{
  "n_layer": 9,
  "d_model": 96,
  "vocab_size": 512,
  "activation": "tanh_gelu",
  "positions": "learned",
  "bias": "all",
  "init": "normal",
  "init_std_qkv": 0.051,
  "init_std_up": 0.051,
  "optimizer": "muon_variant",
  "beta1": 0.95,
  "grad_clip": 1.0,
  "decay_fraction": 0.649,
  "seq_len": 384,
  "dataset": "wikipedia_en"
}
Each number is 128 + 24 x the weight over its row's rms, rounded and kept within 0 to 255. Layers, rows and columns count from 0. The size above them is the row's rms in percent of the matrix's.

# layer 6 MLP up, 384x96, rms 0.39, rows 71-106, columns 0-95
size [ 97  98 108 100  95  93 102  99 114  94 108  97  94  89 102 111  93 107 102 102 100 106 103 102  89  95 101 100 107 103  93  85  99 105 107  90]
[[138 148 135 155 141 123 111 115 119 121 102  67 152 151 130 165 151  98 108 144 103 195 133 111 149  99  64 135 147 140 122  98  92 122  98 153 148 110 152 103 121 151 135  91 157 124 117 134 141 119 153 119  85 132 151 141 113 170 146 138  99  98 119 101 133 113 133 124 126 111 147  95 151 147 167 120 158 119 109 155 125 146 131 139 154 109  97 141 116 106 157 142 101 184 128  95]
 [142 110 145  98 115 111 108 159 180 118 145 167 169 101 124 117  91  99 147 161 129 141 117 140 127 129 141 135 124 138 127  95 159 120 127 101 107 143 184 121 132 113 137 154  69  96  97 140 134  93 136 132 113 117 143 135 104 131 104 133 117  97 148 147 170 129 137 111 106 190 103 151 129 134 154 149 149 103 103  93  86 133 126 122  92 119 161 103 108 112 110 157 119 164 170 146]
 [134 130 133 135 154  84 146 108 136  96 109 161 119 145 134 141 116  99 117 171 142 164 134 110 141 125 125 154 168 118 116 177 181 137 184 100 109  79 124 171  93 120  95 139 161 149 133 166  91  91 143 120 102 137 129 105 116 137 125 136  91 103 148  95 152 152 173 128 137 138 130 119 113 136 125 128 110 106 139 140 106  79 101 120 129 145  88 109 143 118 127 172 112 134 110 138]
 [134  93 149 109 177 122 137 143 123 120 135  99 132 126 158 117 127 100  85  65 122 151 126 103 137 136  99 141 121 117 101 113 186  89  92 118 164 101 100 139 176 133 163 157 174 132 131 152 135 141 124 155 115 151 115 139 118 118 138  99 132  81 128 179 158 168 139 164 148 118 144 136 103 125 121 107 120  79  99 136 117 117 106 130 135 133 133 107 113 138 134 146 104 129 124 177]
 [179 125 133 137 134 119 114 120 157 123 147 126 102  99 150 144 125 138 165  84 144 108  72 127 131 108 108 140 146 107 134 116 106 118 136 125 135 119 103 121 184 125 102 124 172 122  89  82 120 117 130 101 152 160 158 112 120 165 155 111 143  91 140 128 100 152 139 106 117 103 127 151 116 157 129 102 176  93 149 181 121 147 110  98 152 171 105 155 128 119 149 106 139 126  92 165]
 [ 91 111 150 126 119 183 124 161 128 135 106 138 143 134 108 144 125 138 159 118 116 113 101 145 118 101 155 139 131 179 114 113 148 106 148 173 110 111  96 125  94 119 132 163 166 135 106 109 143 125  61 129 115 184 112 147 139 126 145 119  85 123 129 139 127 102 135 139 145 185 121 108 109 142 133 177 132  71 151  95 132 104 137 103 158 125 106  89 109 120 138 135 118 102 154 148]
 [127 141 146  98 123 143  99 181 142 114 128 104 158 117 147 141 113 123 102 113 116 145 175 182 190 144 147 106 141 173  89 146 129 161 154 114 109 123 128 142  91 146 139  99 171 115 148 136  75 158 121 105 119 151  79 119 118  87 126 139 133 116 131  91 137 118 184 157 139 129 121 127 127  98 141  88 119 102 132 122 133 120 153 125 100  94 106  91 123 141 126 152 140 125 134 132]
 [154 122 122 138 164  92 133 138 126 129 128 141  97 152 134 119 124 133 134 122 146 108 128 131 120 107 114 163 108 155 157 107 106 118 123 144 108  93 145  96 118 144 138 149 138 110 105 170  70 142 129  87 107 132 157 159 171 161 112 151 139  97 131  90 157 148  66 103 163 124 141 129 128 157 167 129 126 121 134 170 125 121 114 116 159 146 131 114 134 164  75 131  95  91  67 135]
 [ 87 138 102 127 156 107 110 147 142 144 114 131 178 171 110 124 149 150 151 134 110 110 122 150 114 146 122 128 126 165 155 177 139 161 149 127 150 148 134 101 122 114 153 144 107  98 105 108 104 134  74  95 143 115 106 145 141  81 146  85 112 145 124  99 149 126 155  95 130 129  86 157 118 110 138 134 136 161  98 121 141 136 164 108 110 114 146 121 139 102 102 189  88 102 106 159]
 [144 156 180 128 151 146  78 132 107 110  97 127 112 121 114 129 105 123  84 114 119 123 106 126 148 115  94 148 125 128 123  97 113 115 158 154 126  70 125 138 113 142 130 111 170 184 143 141 145 133 135 101 142 118 183 174 103 150 143 173 111 142 129 163 119 122 150 131 100 143 141 144 123 173 102 114 109  96 164 147 156 109 109 145 137 137 118  87  84 145 119 125 117  81 135 138]
 [ 97 156 120 143 120 130 113 127 133 151 180 124 154 122 169 157 146 163 163 140 148 126 112  90 124  91 111 120 165 143 148 158  89 178  75 112 120  95 165 133 105 113 151  86  81  86 114 111 143 140 141 121 125 149 158  91 107 110 103 111 120 111 116 152 139 143 145 113 127 136 144 115 100 120 126 120 193 123 138 170 127 131 113 147 119 130  89 123 158 143 116 112 103 103 121 142]
 [122 115 115 122 117 135 130 138 114 144 116 137  75 111 135 158 151 107 115 111 174 125 121 127 158  99 132 136 151 124 193 143 158 152 140 110 129 124 183 112  84 155 129 124  80 126 127 159 119 120 142  94 124 116 180 111  80 132 118 130 140 124 131 106 109 116 148 137 140 149 143 119  94 132 119 115  96 140 225 153 112  86 138 154 116 116 146 102 122 126 124 137 127 127  84 136]
 [112 118  89 129 141 149 113 108 128 116 136 136 145 147 140 171 138 124 116 136  66 145 115  99 118  73 169 138 150 103 113  80 116  93 146 140 106 169 125 140 101 124 111 143 164 125 121 149 127 164 116 134  97  94 131 120 116 118 160 148 159 117 115 157 137 126 128 109 162 131 113 113 154 103 142 120 137 158 124  96 143  92 171  81 138 147 105  86 146 165 127 173 120 137 172  97]
 [114 171 115  89 171 136 130 133 150 126 128 139 127 112 137 149 117 136  92 158 151 115 101  98 161 140 145 109 102 106 131 145 136 140 112 165 117 140  82 133 130 116 181 117 115  73 138 167 137 142 126 124 138  76 142 149 120 116 114 104 141 154  89 174 126 141 115 142 116  84 160 160 171 117 147 108 121 173 138 120  95 141  75 126 102 115  77 145 100 140 142 124 116 129 140 123]
 [133 160 157 126 114 147 165 157 123 144 122 142 112 133 132 102 163 160 138  98 137 138  99 132 100 124  85 189 122 132 110 117 160  76 106 147 119 156 113 135 117  67  91 150 124 158 122 138 102 138 123 133  86 118 122 124 153 153 156 164  89 103 127 137 190 152 161 147 132 148 112 122 120 125 125 108 106 153 137 116 151 103 142  91 109 120 179 102 110 107 116 106 139 105 124 114]
 [136 143  79 120 178  93  91 136 181 129 134 160 113 132 125 108 128 104  88 132 135 137 109 106 160 157 130 106  86 127 158 151  95 160 141 104 124 169 142 123 110  76 128 161  98 126 136 133 159 112  97 127 115 175 145 158 114 131 116  97 136  99 125 145 160 103 123 141 158 115  93 147 114 133  94 161  98 132 166 121 147 138 138 155 122 146 112 140 141 143 121 100  82 146 107 149]
 [101 181 124 138  94 146 135  74 152 121 163 125 135 113 171 125 135 172 156 153 155 117  87 136 138 139 152 142 126 132 123 133 106 147  98 155 127  85 112 136 155 121 106 141 175  99 102 126 145 136 118 128 103 122 110 190  87 112 126 121 103  80 132 141 122 103 159 102 122 132  95 113 131 147 118 155 141 112 155 131 141 163  87 133 110 123  90 123 129  77 128 122 151 158 111 154]
 [132 171 110 125 128 122 163  80 121 116 133 113 158 117  93 112 150  99 111 115 114 120 181 117 143 168  86 114 126 114 148 124 131 183 134 131 116 152 156 106  98 165 132 146 144 130  92 110 113 144 150 166 136 108 168 134  98 100 156 132 148 127 125 115  99  34 149 100 157 150 143 147 109 145 106 142 128 125 111 154 134 102  95 103 137 128 135 130 122 129 106 126 147 123 166 127]
 [174 126 134 166 124 160 129 135 181 137 103 111 136 148 105 149  98 112 114 156  77 139 127 117 142 159 160  97 129 126 165 133 136 137  92 133 142 139  98 102 122 137 113  86 119 156 119 129 101 162 111 133  75 115 123 138 108 128 131 139 141 106 122 158 145 144 162 102  98  91 106 114  91  87 123 131 158 120 159 101  82 145 139 134 180 136 133 151  92 130 148  94 167 123 135 154]
 [144 173 105 140 124 125 135 153 134 183 133 124 158  87 134 107 144 104 128  76 126  89 124 152 122 174 121 135 110 125 132  96 157 130 112 121 121 103 129  99 109 124 167 153  97 115 128 117 141 100 101 123 140 174 122 112 148 159 143 130 105 151 140 159 112 140  88  97 123 184 118 106 129 179 134 153 112 131 131 136 108  97 146 121  75 157 122 100 128 175 106  87 140 121 153 119]
 [127 120  93 116 157 127 155 121 162 142  81 167 143 143 119 114 183 141 138 163 129 157 108 134 129 155 118 110 123 116 128 140 107 108 139 145 149 104  79  86 182 120 166 158 138 112 126 146 142 147 121  86  89 107 126 144 140 108 129 134 132 120 140 165 136  69 105 126 135 176 116 110 115 133 110  82 145 117 131 118 136 128 126 152  99 128 136  68 142 117 127 144 154 117  75 145]
 [ 83 161  81 150 121 128 114 132 128 138 122 124 134 119  95  81 122 106 153 161 120 175 168 168 136 127 124 114 129 105 106 137 122 128 139 108 162 165 173 155 117 139 129 134 120 142 132 123 105 109 121 140 151 115 122 108 195 103 143 122 113 137 128 148 131 113 114 118  90 153 115 115 143 138 153  94 157 100 185 144 104 146 114 117 122 110 146 120 124 188 158  92  99  96  82 118]
 [161 147 164  93 122 123 103 123 148 134 180 129 146 100 102 121 121 137 130 113 138 155 115  84 120 139 184 154 101 135 111 161 165 101 124 129 165 133 149 177 117 147 138 112 127 147 116 147 115 149 111 156 101 115 113  97 141 132 124 115 125 185 127 115 121 135 117 141 129 114 103 151 108 155  91  88 118 109 153 125 104  79 116 123 151 100  72 103 125 120 110 157 120 181 110 163]
 [ 84 100 155 144 112  62 125 134 134 118  90 143  92 103 142 132 143 114 164 116 128 106 157 143 122 146  87 128  95 141 152 123 142 130 110 140 133 133  93 155 126 122 116 152 131 150 108 128 130 137 155  96 132 115 149 155 100 129 143 100 149 165 104 136 200 180 143 116 146 130 128  92 151 127 129 131 162 106 169 107  94 116 119 139 129  87  93 135 139 117  96 160 152 171 116 112]
 [110 148 109 149 152 143 133  95 135 136 149 127 165  94  92 128  91 132 131 119 145  92 138 109 125 127 180 147 129 130 113 132 148 112 107 180 132 127  88 117 106 115 113  89 154  97 117 164 135 125 150 133 134 155 100 136 157 138 135 119  83  59 131 119 109 147 176 135 113 169 111 118 105 120 169 125 167  92 145 131 117 121 139 106 157 135 128 132 144 167  94 151 115  76 150 111]
 [150 183 169 113 136  92  80 152 123 107 119 158 131 129 148 109 160 113  94  88 127 112 148 109 187 141 129 114 172 125 121 124 102 127 100 132 129 139  97 153 138 118 125 116 123 128 124 108 111 154  72 134 165 151 104 129  87  92 152 106 156 117 130 174 144 116 141 109 123 167 111 115 133 167 114 110 148 120 108  97 138 128 132 105 147 158 156 114 155 145 159 106  81 127 144 135]
 [140 119 167 120 106 162 147 131 113  93 160 120 142 118  79 121 114 144 136  75 123 144 136 136 152 106 134 182 135 156 118 105 150 115 117  69 150 148 130  99 113  82 123 156 109 143 126 128 145 109  70 136  98 126 122 109 154 133 117 119 127 140 103 108 105  93 155 135 128 124 183 154 146 136 167 121 123 135 108 130  93 190 125 169 145 107 138 134 125  99 111 164 117 135 144 148]
 [119 122 129 172 146  81  95  88 149 152 126 144  78 158 141 110 134 100 122 161 148 175 141 150 145 108  97  98 116 147 193 142 106 134 113 167 123 125 101 112 120 149 126 118 133 115 120 103 133  88 115 144 120 143 151 110 139 151 143 146 115  92 151 122 144 109 144 130 134 156 112 116 128 135 100 159 196 132 141 176 111 111 112 116 142 117 106 131 127 131 118 140 135 111  59 102]
 [168 103 147 115 152 138 100 112 105 108 103  77  85  99 142 163 115 113 129 111 135 131 168 147 119 169 146 109 125 142 138 142  79 124 119 148 130 106 127 136 107 176 182 162 157  99  85 148  94 105 141 179 116 116 139 110 118 108 149 133 154 153 139 109 121 106  99 108 125 119 135 179  98 117 157 146  95 136 112 133 124 117 112 138 165 159 155  98 122 128 147 167 121 116 129 131]
 [117 159 138 101 141 134 177 178 144 144  93  95 126 122  98 125  97  80  95 172 140 122 121  95 107 131 173 159 137 121 138 124 112 125 141 169 107 109 149 107 134 142 157 140 148 145 123 117 127 136  94 144 125 116  88 148 105  95 115 169 133 119 171 104 152 169 120 126 133 105 122 134 132  88 118 122 119 138 104 176 111 121  98 126 130 187 134 157 142 127 106 138 124 146  90  86]
 [128 130 108 120 135 111 123 119 129 127 113 159 137 105 124 165 168 149 115  85 122 137 129 133 113 148 155  95 163 138 155 128 147  77 142 135 136 140 146 135 177 148 152 106  89 143 110 160 122 105 140 125  97 106 119  78 117 153 134  88 175 122  87 141 130 131 120 122  92 136 111 143  93 145 148 141 166 195 140 150 111 136 112 137 122 138 126 106 102 130 108 173  63 117 113  97]
 [135 170 150 124 106 114 153 133 110 149 101 113 142 102 126 165 177 129 124 158 115 107 129 129 110 130  98 112 135 122 113 161 166 166  98 156 112 115 171 159 171 127 105 117 119  76 110 178 124 107 122 131 121 133 185 151 138 126 121 134 135 125  89 114 119 141 155  64 139 132 134 119 137 103 192 110 133 122 150 132  94 111 105 117 142 101 111 131 151 149  86 111 100 104 133 132]
 [174 124 138 144 104 165  86 158 121 118 148  84 122 148 110 165 145 166 136 162  90 127 138 186 140 140 102 109 149 144 144 143 126 110 139 137 130 181  59 149 122  93 128 127 126 138 119 136 126 147 111 162  83 124 127 118 124 149 109 138 110 130 120  85 106 113 105  89 101 107 131 128 112 159 128  95 159 149 122 153 119 148 114 115 132 136 118 182 107 115 153 112 129  91 154 119]
 [119 107  97 115  76 130 173 146 111 123 125  70 139  87 128 124 152 112 110 164 133 129 102 100 136 149 128 131 125 146 175 133  88 149 126 156 137 136 134 110 128 163 147 119 166 151 104 131 147 131 146 153 140 130 105  86 139 121 126 135 141 129 141 138 181  80 174 108 122 134 155 121 174 104 128 128 170 140  95  99 133 125 118 130  83 148 113 148 127  97 121 143 114 127  61 129]
 [136 154 133 147 158  77 154 114 133 131  97 124 110 162  98 111 142 159 101 133 108 176 140 126 115 157  81 106 108 134 106 126 128 124 125 118 146 125 122  71 162 129 106 126 165 136 144 128 108  76 167 150 142 159 124 142 122 122 119  87 160 105 111 172 138 131 137 130 160 122 131  82 169 106 135 154 165 139 120 133 119 141 152 109 105 131 104  84 157 156  98 139 157 118  86 115]
 [107 122 100 117 129  56 138 181 137 124 149  88 122 145 108 139 126 162 135 163 149 106 135 136 109 126 159  97 137 147 165 150 186 134 135 103 138 108 135 171 142 103 110 134 154 165 129 116 120 130  76 134 127 111 118 120 148 108 112  99 146 146 115 122 123 159 134 103 126 111 136 113 135  83 131 136  96 207  96 127 142 123 149 118  91 130 143 148 118 151 130 145 128  86  96 131]]
# layer 6 MLP down (transposed), 384x96, rms 0.0684, rows 71-106, columns 0-95
size [ 98 105 103 103  83 102 106 106 115  94  93  98  99 107  96 108 100 105  91 108 100  96  99  97  99  91  94 115 100  94  95  86  95 114 117  92]
[[150 127  82 128  89 132 108 159 148 143 166 153 110  78 155 135 113 158 162 142 175 128 142 122 157 103 143 134 151 189 143 122 124 162 102 147  68  78 147 135  97 169 100 146 106 136 109 119 105 130 120 121 147 118 123 126 124 101 141 134 114 117 160 175 127 121 154 127 148 106 110 126 113  87  99 108 124 120 135 101 164 130 127 125  68 130 155 128 127 146 126 125 115 137 100 139]
 [149 125  96 107 138 120 179 101 113 104 147 104 189 120 175 190 162 139  91 100 117 119  94 110 151 112 125 138 105 144 138 108 112 103 152 104 139 123 129 140 144  96  98 141 106 119 131  92 104 129 111  92 129 131 140 117 126 121 152 139 151 174 184 156 121 151 111 128 115 129 154  77  97 151 120 116 115 118 131  86 186 127 129 129 138 163 123 131 133 129 122 156 118 113 129 154]
 [129  94 117 123 108 119  98 112 115 107 133 142 131 120 126 139 139 122  96 195  68 155 168 133  95 122 137 126 135 101 124 181 156 176 164 116 109 113 156 154 123 162  76 121  63 114  97 117 157 146 174 116 140 139  95 118 126 115 135 143  98 111 154 129 154 106 137 128 116 139 129 134 123 133 136 120 143 102 117 120 119 116 102 171 127 110 134 108 160 168 135 146 130 172 108 129]
 [143 106 105 122 133 155  95  76 129 181 149 182 135 103 110  94 132 119 117 151 120 140 175 138 119 147 160 139 124 121 125 160 114 156 158 125  81 142 118  78 127 100 104 157 106 154 163 142 149  77 129 155 173  99  93 108 139 137 102  71 144 130 104 104 127 119 129 147  89 148 120 121 133 131 105 187 148 142 118 120 121 121 151 116 148 136 131 140 118 124 143 120 145 127 116 128]
 [169 157 109  74  95 115 149 134 161 106 131 137 111 121 103 123 109 154 157 145 155 111 125 155  84 166 139 110  93 148 142 157 141 146 103 159 141 138 115  96  37 133 143 138 113  80 151 100 170 135 135 121 102 127 132 146  72  93 112 115 133 132 146 121 161 114 144 157 124 126 165 126 132 115 177 119 117 138 120 126 111 118 152 123 150 154 120 114 132 109 127 133 106 128 145 115]
 [150 138 112  87  77 149 123  91 167 145 134 130  96 130 171 157 139 143 123 132 152 160 122  86 145 152  98 128 131 101 163 150 118 139 135 155 112 130 134 166 193 129 115 110 140 139 141 142 131 138 116 111 123  95  89 132 111 145 133 112 135 110 115 102 135 141  97  92 107 126 173 173 148 143 106  89  87  98 104 114 135 124 111 156 128 120 135 162 133 105 189 112 127 145  97 114]
 [ 91 121 140  95 119  96 166 158 142  97 145 148 101 137 101 117 127 120 163 132  93 148 100 157 123 121  87 123 143 104 156 104 116 102  94 137 144 147 128 147 162  93 118 166  93 122 139 132 106 115  88 110 106 127 153 175 150 168 154 118 110 216 135 110 131 121 114  92 125 112 170 142 143 124 111 134 117 125 147  95 143 162 127 129 141 106 136 132 159 112 110 102 163 121 134 134]
 [119 150  99 112 142  90 144 154 113 131 156 128 146 122  70 135 153  94 126 121 110 129 109 120 107 144 154 118 118  99 119 135 155 142 105 127 119 141 136 158 121 100 115 119 106 200 179 127 163  57 156 136 135  81 121 132 140 145 104 123  92 183 161 126 157  99 118 197 158 141 139 131 134 123 104 107 129 140 121 114 132 139 131 128 121 114 120 159 132 135 123 124  82 107 116 120]
 [166 123 149 101 126 155 117 121 144 166 117 123 116 128 187  88 137 138 119  89 122 155 146 135 113 135 140 119 134 155 128 145 112 176  92 124  98 137 103  96 156 130 128 138 145 110 135 101 150 167 140 100 129  76 145 163 125  93 120 121 121 112 117  95 126  71 158 161  86 152 148 107 167  95 143  87 127 146 141 127 115  71 130 155 148 113 124 134 132 151 111 151  93 143 147 136]
 [147 120 107 102 121 105 131 136 172 146 158 163  87 142 173 119 126 173 117 113 104  71 123 111  98 107 133  79 151 124 119 138 168 127 140 114 120 143  76 135 136 177 112 141 150 111 135 146 124 110 178 140 140 129 113 129 119 152 113 125 130 132 127 123 153 119 126 144 176 122  99 156 138  92 165 149 102 116 104  98 109  75 115 159 108 114 136 167 130 112 107 134 137 158 145  91]
 [116 124 138 152  98 130 135 106 148  95 137 123 163 114 140  88 119  94  87  96 112 136 149 133 167 149 165 147 146 108 154 129 121 141 123 152 115 130 132 125 140 155 136 112 144 132 121 122 141 122 112 101 172  96  70 103  83 103 126 126 143 142 132 103 109 126 146 146 104 117 124 128 158  99 136 164 142 155 160 155 185 159 115  97 164 156 155 140 121  50 131 122 116 111  90 139]
 [183 150 155 148 138  83  86 152 148  89 158 110 149  96 112 139 128 120 133 158  84 104 159 103 132 172 128 112 123 128 108  99 161 112  55 138 132 128 106 144 143 115 112 138 132 135 143 146 137 137 158 136 145 101  95 114 110  97 128 131 126 178 105 127 157 125 107 145 139  66  94 147 158 124 100 151 117  84 120 144 123 140 156 101 122 162 137 126 148 116 137 149 134 121 140 134]
 [126 161 149 146 170 120 102 137 114 140 153 122 145 122 129 188 130 164 103 110  85 162 136 105 150 123 121 114 126 110 143 110 101 100 148 154 134 147 151 112 120  86 130 151 116 184 150  93 179 129 130 100 165 143 126 111 126 141 133 118 119 119  77 120 115  61 106 121 169 141 145 145 120 149 118 117 121 116  85 177 137 135  99 124  98 143 113 147 150 120  89 104 131 126 149 113]
 [112 108 136 130 101 132 124 152 129 108  82  90 147 152 105 140 153 156 161 157 142 146 142 151 108 139 130 101 129 140 112 147 128 166 116 114 130 108 165 119 106 157  89 169 134 137  93 127 146 122 106 112 126 152 131 111  93 128 151 177 134 103 149  92 126 150 104 110 140 120  91  88 102 165 114  95 153 117 147 141 157  78 169  88 164 124 150 108 117  92 108 169 158 148 139 120]
 [124 155 111 128 113 159 112 132 151 139  68  76 110 186 154 161 114 135 115 161 136 115  84  96 205 151 125 122 120 159 142 103  99 177  83 115 111 121 126  98 124 140  91 115 154 134 116 134 122 121 134 129 121 143 113 132 119 130 119 115 149 117 124 129 115 161 135 134 172  94 116 157 110 124 129 121 126 119 118 154 155 115  96  86  98 112 118 164 133 161 128 149 147 165 109 115]
 [132 142  85 129 125 149 148 109 133 106  95  77 125 102 153 102 145 157 106 124 120 164 134 131 123 223 141 167 125 151 111 121  93 146 109 108 138 106 131 116 109 121 120 140 134 109 108 158 110 105 124 136 148 145 113 115  86 134 130 128 136 132 149 110 102 126 157 148 111 135 102 108 137 125 172 120 131 113 123 124 164 149 191  73 149 125 126 139 112  74 141 155 119 161 105 147]
 [166 111 119  93 132 150 127  93 125 127 108 108 141 102 121 137 138 136  29 129 101 130 106 144 117 153  89 151 139 153 101 142 142 148 131  98 122 127 129 133 149 123 140 144  79 162 101 136 180 146 112 122 136 135 123 142 151 182 115 113 159 136 103 104 125 164 113 100 121 122 148 100 136 155 156 101 166 101 120 130 129 155  92 141 149 115 123 145 135 190 116 109 139 137 109 143]
 [133 105 132 185 142 111 138 184 131 109 123 127 129 143 143 150  78 116 122 124 129 104  98 149 111 111 117 112 156  95 112 165 143 134 131 139 104 163  98 159 146 138 188 116 125 127 124 168 121 113 107  97 133 146 160 164  89 128 137  75 117 130 120  92 165 104 101  97 111 105 152 143  99 154 165 115 117 114 159 127 142 168 109  93 143 111 110 165 122 142 149 107 122  98 140 129]
 [114 118 154 112  96 114 121 107 100 124 182 149 169 123  91 131 120 126 174 121 113 117 121 133 126 102 100 126 110 139 123 141 135 155 133 137 119 115 143 129 123 132 154 143 136 103 144  80 180  82 154 158 148 136 134 171 117 148 109 141 151 126  94 128 135 125  69 112 152 104 136 107 102 142 126 166 181 143  72 132 139 145 117 130  90  93 156 132 163 140 106 103  91 143 131 163]
 [141  77 105 101 129  94 125 144 100 101 153 137 141 122 147 155 165 190  74 161 120 109 161 124 123  97 131 148 139 118 128 126 131 136 160 155 148 181 148 140 116 148 101  95 168 114 113 135  93  88 144 132 118 141 119 100 132 141 124 161 145 162 140 159 118 178 114 122 102 128 106 115  95 100 105 101 160 137 126  87 165 133 105 128 155 141 116 105 134 123 126 137 103 139  91 117]
 [121 146  91 147  96 144 106 109 121 143 164 132 126 159 127  83 147 108 108 141 135 161 153  92 112 103 114 101 161 118 127 146 121 163 136 108 131 126 135 157 111  93 135 129 110 152 148 111 132 163 112 152 170 162 104 132 116 134 143  77  95 139 154 156 127 152 122  92 121  85 116 128 118  88 173 164 151  58 123 121 180 139 142 119 115 159 136 136  98 145 114 107 160 120 126 134]
 [117 103  98 117 115 146  86 122 125 147 115 140 120 158 151 125 143 126  87 162  98 110  99 127 124 161 108 159 130 101  97  95  90 142 107 170 125 165 127 126 122 132 116 102 107  88 161 108 128 150 115 100 154  78 116 177 135 111 141 170  86 144 119 131 116 163 148 144 143 144 165 143 120 105 133 122 115 175 141 157 155 124 124  96 111 115 159 120 155 116 153  81 133 126 172 147]
 [118 115 120 123 120 151 141 106  95 138  77 155  87 144 136  61 120 150 105 123 141 111 103 149 112 163 104 130 118 122 127 122 134 122 147 119 130  98 168 126 126 137 153 151 155 156 145 122 123 134  73  85 101  97 125 151 135 153 156 136  84 154 147 142 164 165 148 128 131  79 129 132 158 134 104  76 140 183 114 141 179 128 127  91 135 132 148 127 108 147 129 114 148 141 105 128]
 [147 155 151 149 147 154 122 102 144 131 175 105 143 131 162 121 133 123 125  83 151 128 119 120 126 120 139 118 149  75 120 126 128 143 160 134  84 154 120 125 184 200 118 117 124  93 102 128 131 115 150 131 124 104 129  98 125 104 176 135 169 114  69 122 142 125 148 164 102 172  92  98 115 113  85 121 123 124 141 132 161 137 126 135 114 118 149 128 118  66 134 132 137 119 130 131]
 [160 125 132 108  92 145 146 178 151 115 125 128  87 139 105 137 137 103 156 110 163 141 116 113  64 108 136 105 153 152 131 124 144 106 145 133 126 124 147 178 141 145 125 144  84 154 127  95 134 112 116 143  96 126 123 142 135 123 113 123 122 127 161 131 121 102 149 128 147 133 113 129 123 119  97 135 118 160  75 145 120  96 169 193 101 177 109 124 111  95 154  69 131 152  97 137]
 [131 119 145 128 153 161 151 126 157 117 146 107 100 122 160 119 123 128 150 148 155 153 139 128 152  88 128 134  90 113 120 124 128 127 149 149 119 147 142 122 147 204 124 142 142 140 129 112 127 126 179 118  92 129 105 104 141 153  78 110 153 152 135 144 115 126  58 119 105 107  82  71 144 114 129  91 125 162 176 145 152 154 107  83 104 108 126 118 102 103 130 146 108 132 127 131]
 [151 135 112 140 165 106 113 119 132 107 103 134 151  82 130 168 136 111 101 189 122 148 122 109 146 144  99 122  96 159 131 182 125 135 134 105 118 142 155 110 151 127  86 116 160 103  84  91  99 156 165 108 128 148 121 117  78 114 116 107 111 113 180 155  89 102 136 119  96 105 146 128 125 118 166 135 126  95 149 155 112 144 124 132 154 168 149 126 138 171 113 134 140 137 107 120]
 [110 129 145 144 109  99 138  90 144 163 125 133 116 124 129 156 167 137 106 191 125 162 123 123 154  79 166 126 155 114 130 145 130 122 144 125 131 121 122 128  80 138  46 195 114 169 130 115  89 137 138  91 115 166 118 107 129  91 122 149 144 104  88 119 157 102 129 121 124 123 154 112 146 144 138 138 104 109 127 102 122 114 115 171 124 163 132 119 114 141 151 142 119 145 126 104]
 [139 159 133 128 145 141 100 136 110 145  59 131 135 140 105 137 131 143  96 128 117  96 134 121 128 144 135 117 136  77 106 187 133 183 131 136 189  87 142 135 108 136 146 104 133  98 134 137 155 155 103 115 113  90 123  75  87  91 167 167 115 110 110 125 106 142 157 139 141 134 108 129 118 120 121  84 150 115 136 169 133 131 101 134 126 110 154 126 133 139 142 116 119 131 180 147]
 [143 144 120 106 108  89 139 110 127 144 106 130 151 134 109 130 165 125 116 107 136 143 130 106 111 183 174  98 112 114  98 114 164 156 127  93  91 182 133 127 122 136 134 146 120 133 103  67 138 168 134 153  96 144 122 131 177 176 108 141 120 151 185 146 116 115 138 121 131  82 125 148 120 128 105 123 144 141 113 111 141 170 122  76 108 113 140 110 115 146 113 166  95 118 123 133]
 [ 95 137 106 123 110 145 119 125 150 124 155  84  84 125 141 129 134 149 135 166  92 138 165  87  95 117 142 119  93 106  95  83 136  98 136 106 149 129 142 118 107 147  98 135 146 156 133 104 149 157 118 116 122 153 151 177 121  84 115 162  92 151 157 149 100 149 132 156 147  88 123 117 129 122 102  94 148 145 100 104 138 154 122 153 123 145 118 129 119 139 153 122 196 113 168 149]
 [119 130 119  96 113 153 108 131 147 114 149 175 170  93  92 111 149 153 124 113  99 102 143 141 120 141 165  95  92 113 129 102 131 117 109 102 150 150 135 117  99 101  97 171 150 114 149 137 112 121 109 156 148 126  71 131 137  85 160 147 155 159 164 126 102 121  87 126 139 117 173 166  90 139 116 147 108 111 115 129 152 156 134 171  95 137 110 134 122 126 152 112 144 128 140 179]
 [116 135 140 103  81 110 125 105 156 145 107 134 129  92  96 126 158 113  94 124 132 132  59 140 134 102 130 117 157 130 156 144 161 137 120 136 122  94 157 145 123 142  87 133  94 144 109 101 163 156 111 144  91 144  89 137 168 116 156 128  66 122 119 150 149 158 159 180 169 143 117 131 139 133 117 156 118  93 156  99 159 130 128 154 149 114 115 133 165 118 112 100 129 149 126 129]
 [158 139 134  82 119 151 118 151 134 187  80 164  88 139 111 120 104 122 119 131  94 109 125 142 103 114 185 112 149 174 137 113  92 150 120 119 132 131 155  89 138 121 173 125 161  95 134 138 128  92 120 129 154 151  74 142  81 143 153 121 143 115 147 140  98 108 123 153 123 147 119 113 104 107 129 147 117 125 107 128 100 122 163 170 116 137 129 150 119 166  93 140 162 133 139 106]
 [119  99 118 148 132 116 142 131  85 162 126  94 109  86 199 152 102 113 137 134 131 159 162 112 108 137 165 125  92 154 182 136 118 131  91 154 151 112 146 118 147 148 115 150 115 148 127 170 147 124 111 120 134 128 172 122  70 107  93  85 152 166 121 130 148 133 123 123 124 128 114 124 169 147 131 133  88 111 146 140 118 127 107 109 154 128  99  99 148 123  84 153 106 137 104 123]
 [135 121 115 141 142 174 126 105 123 125 105 144 166 139 134 124 153 126 115 107 139 122 108 125 138 132 103 109 140 163 141 155 133 121 128  63  95 116 173 108 140 135 124 119 108 150 128 156 138 106 122 118 168 139 109 119  92 157 161 137  71 101 128 100 137  96 165 183  99 103  84 109 118 137  94 130 131  98 141 144 153 169 144 108 116 105 136 153 154 132 139  71 155 147 102 166]]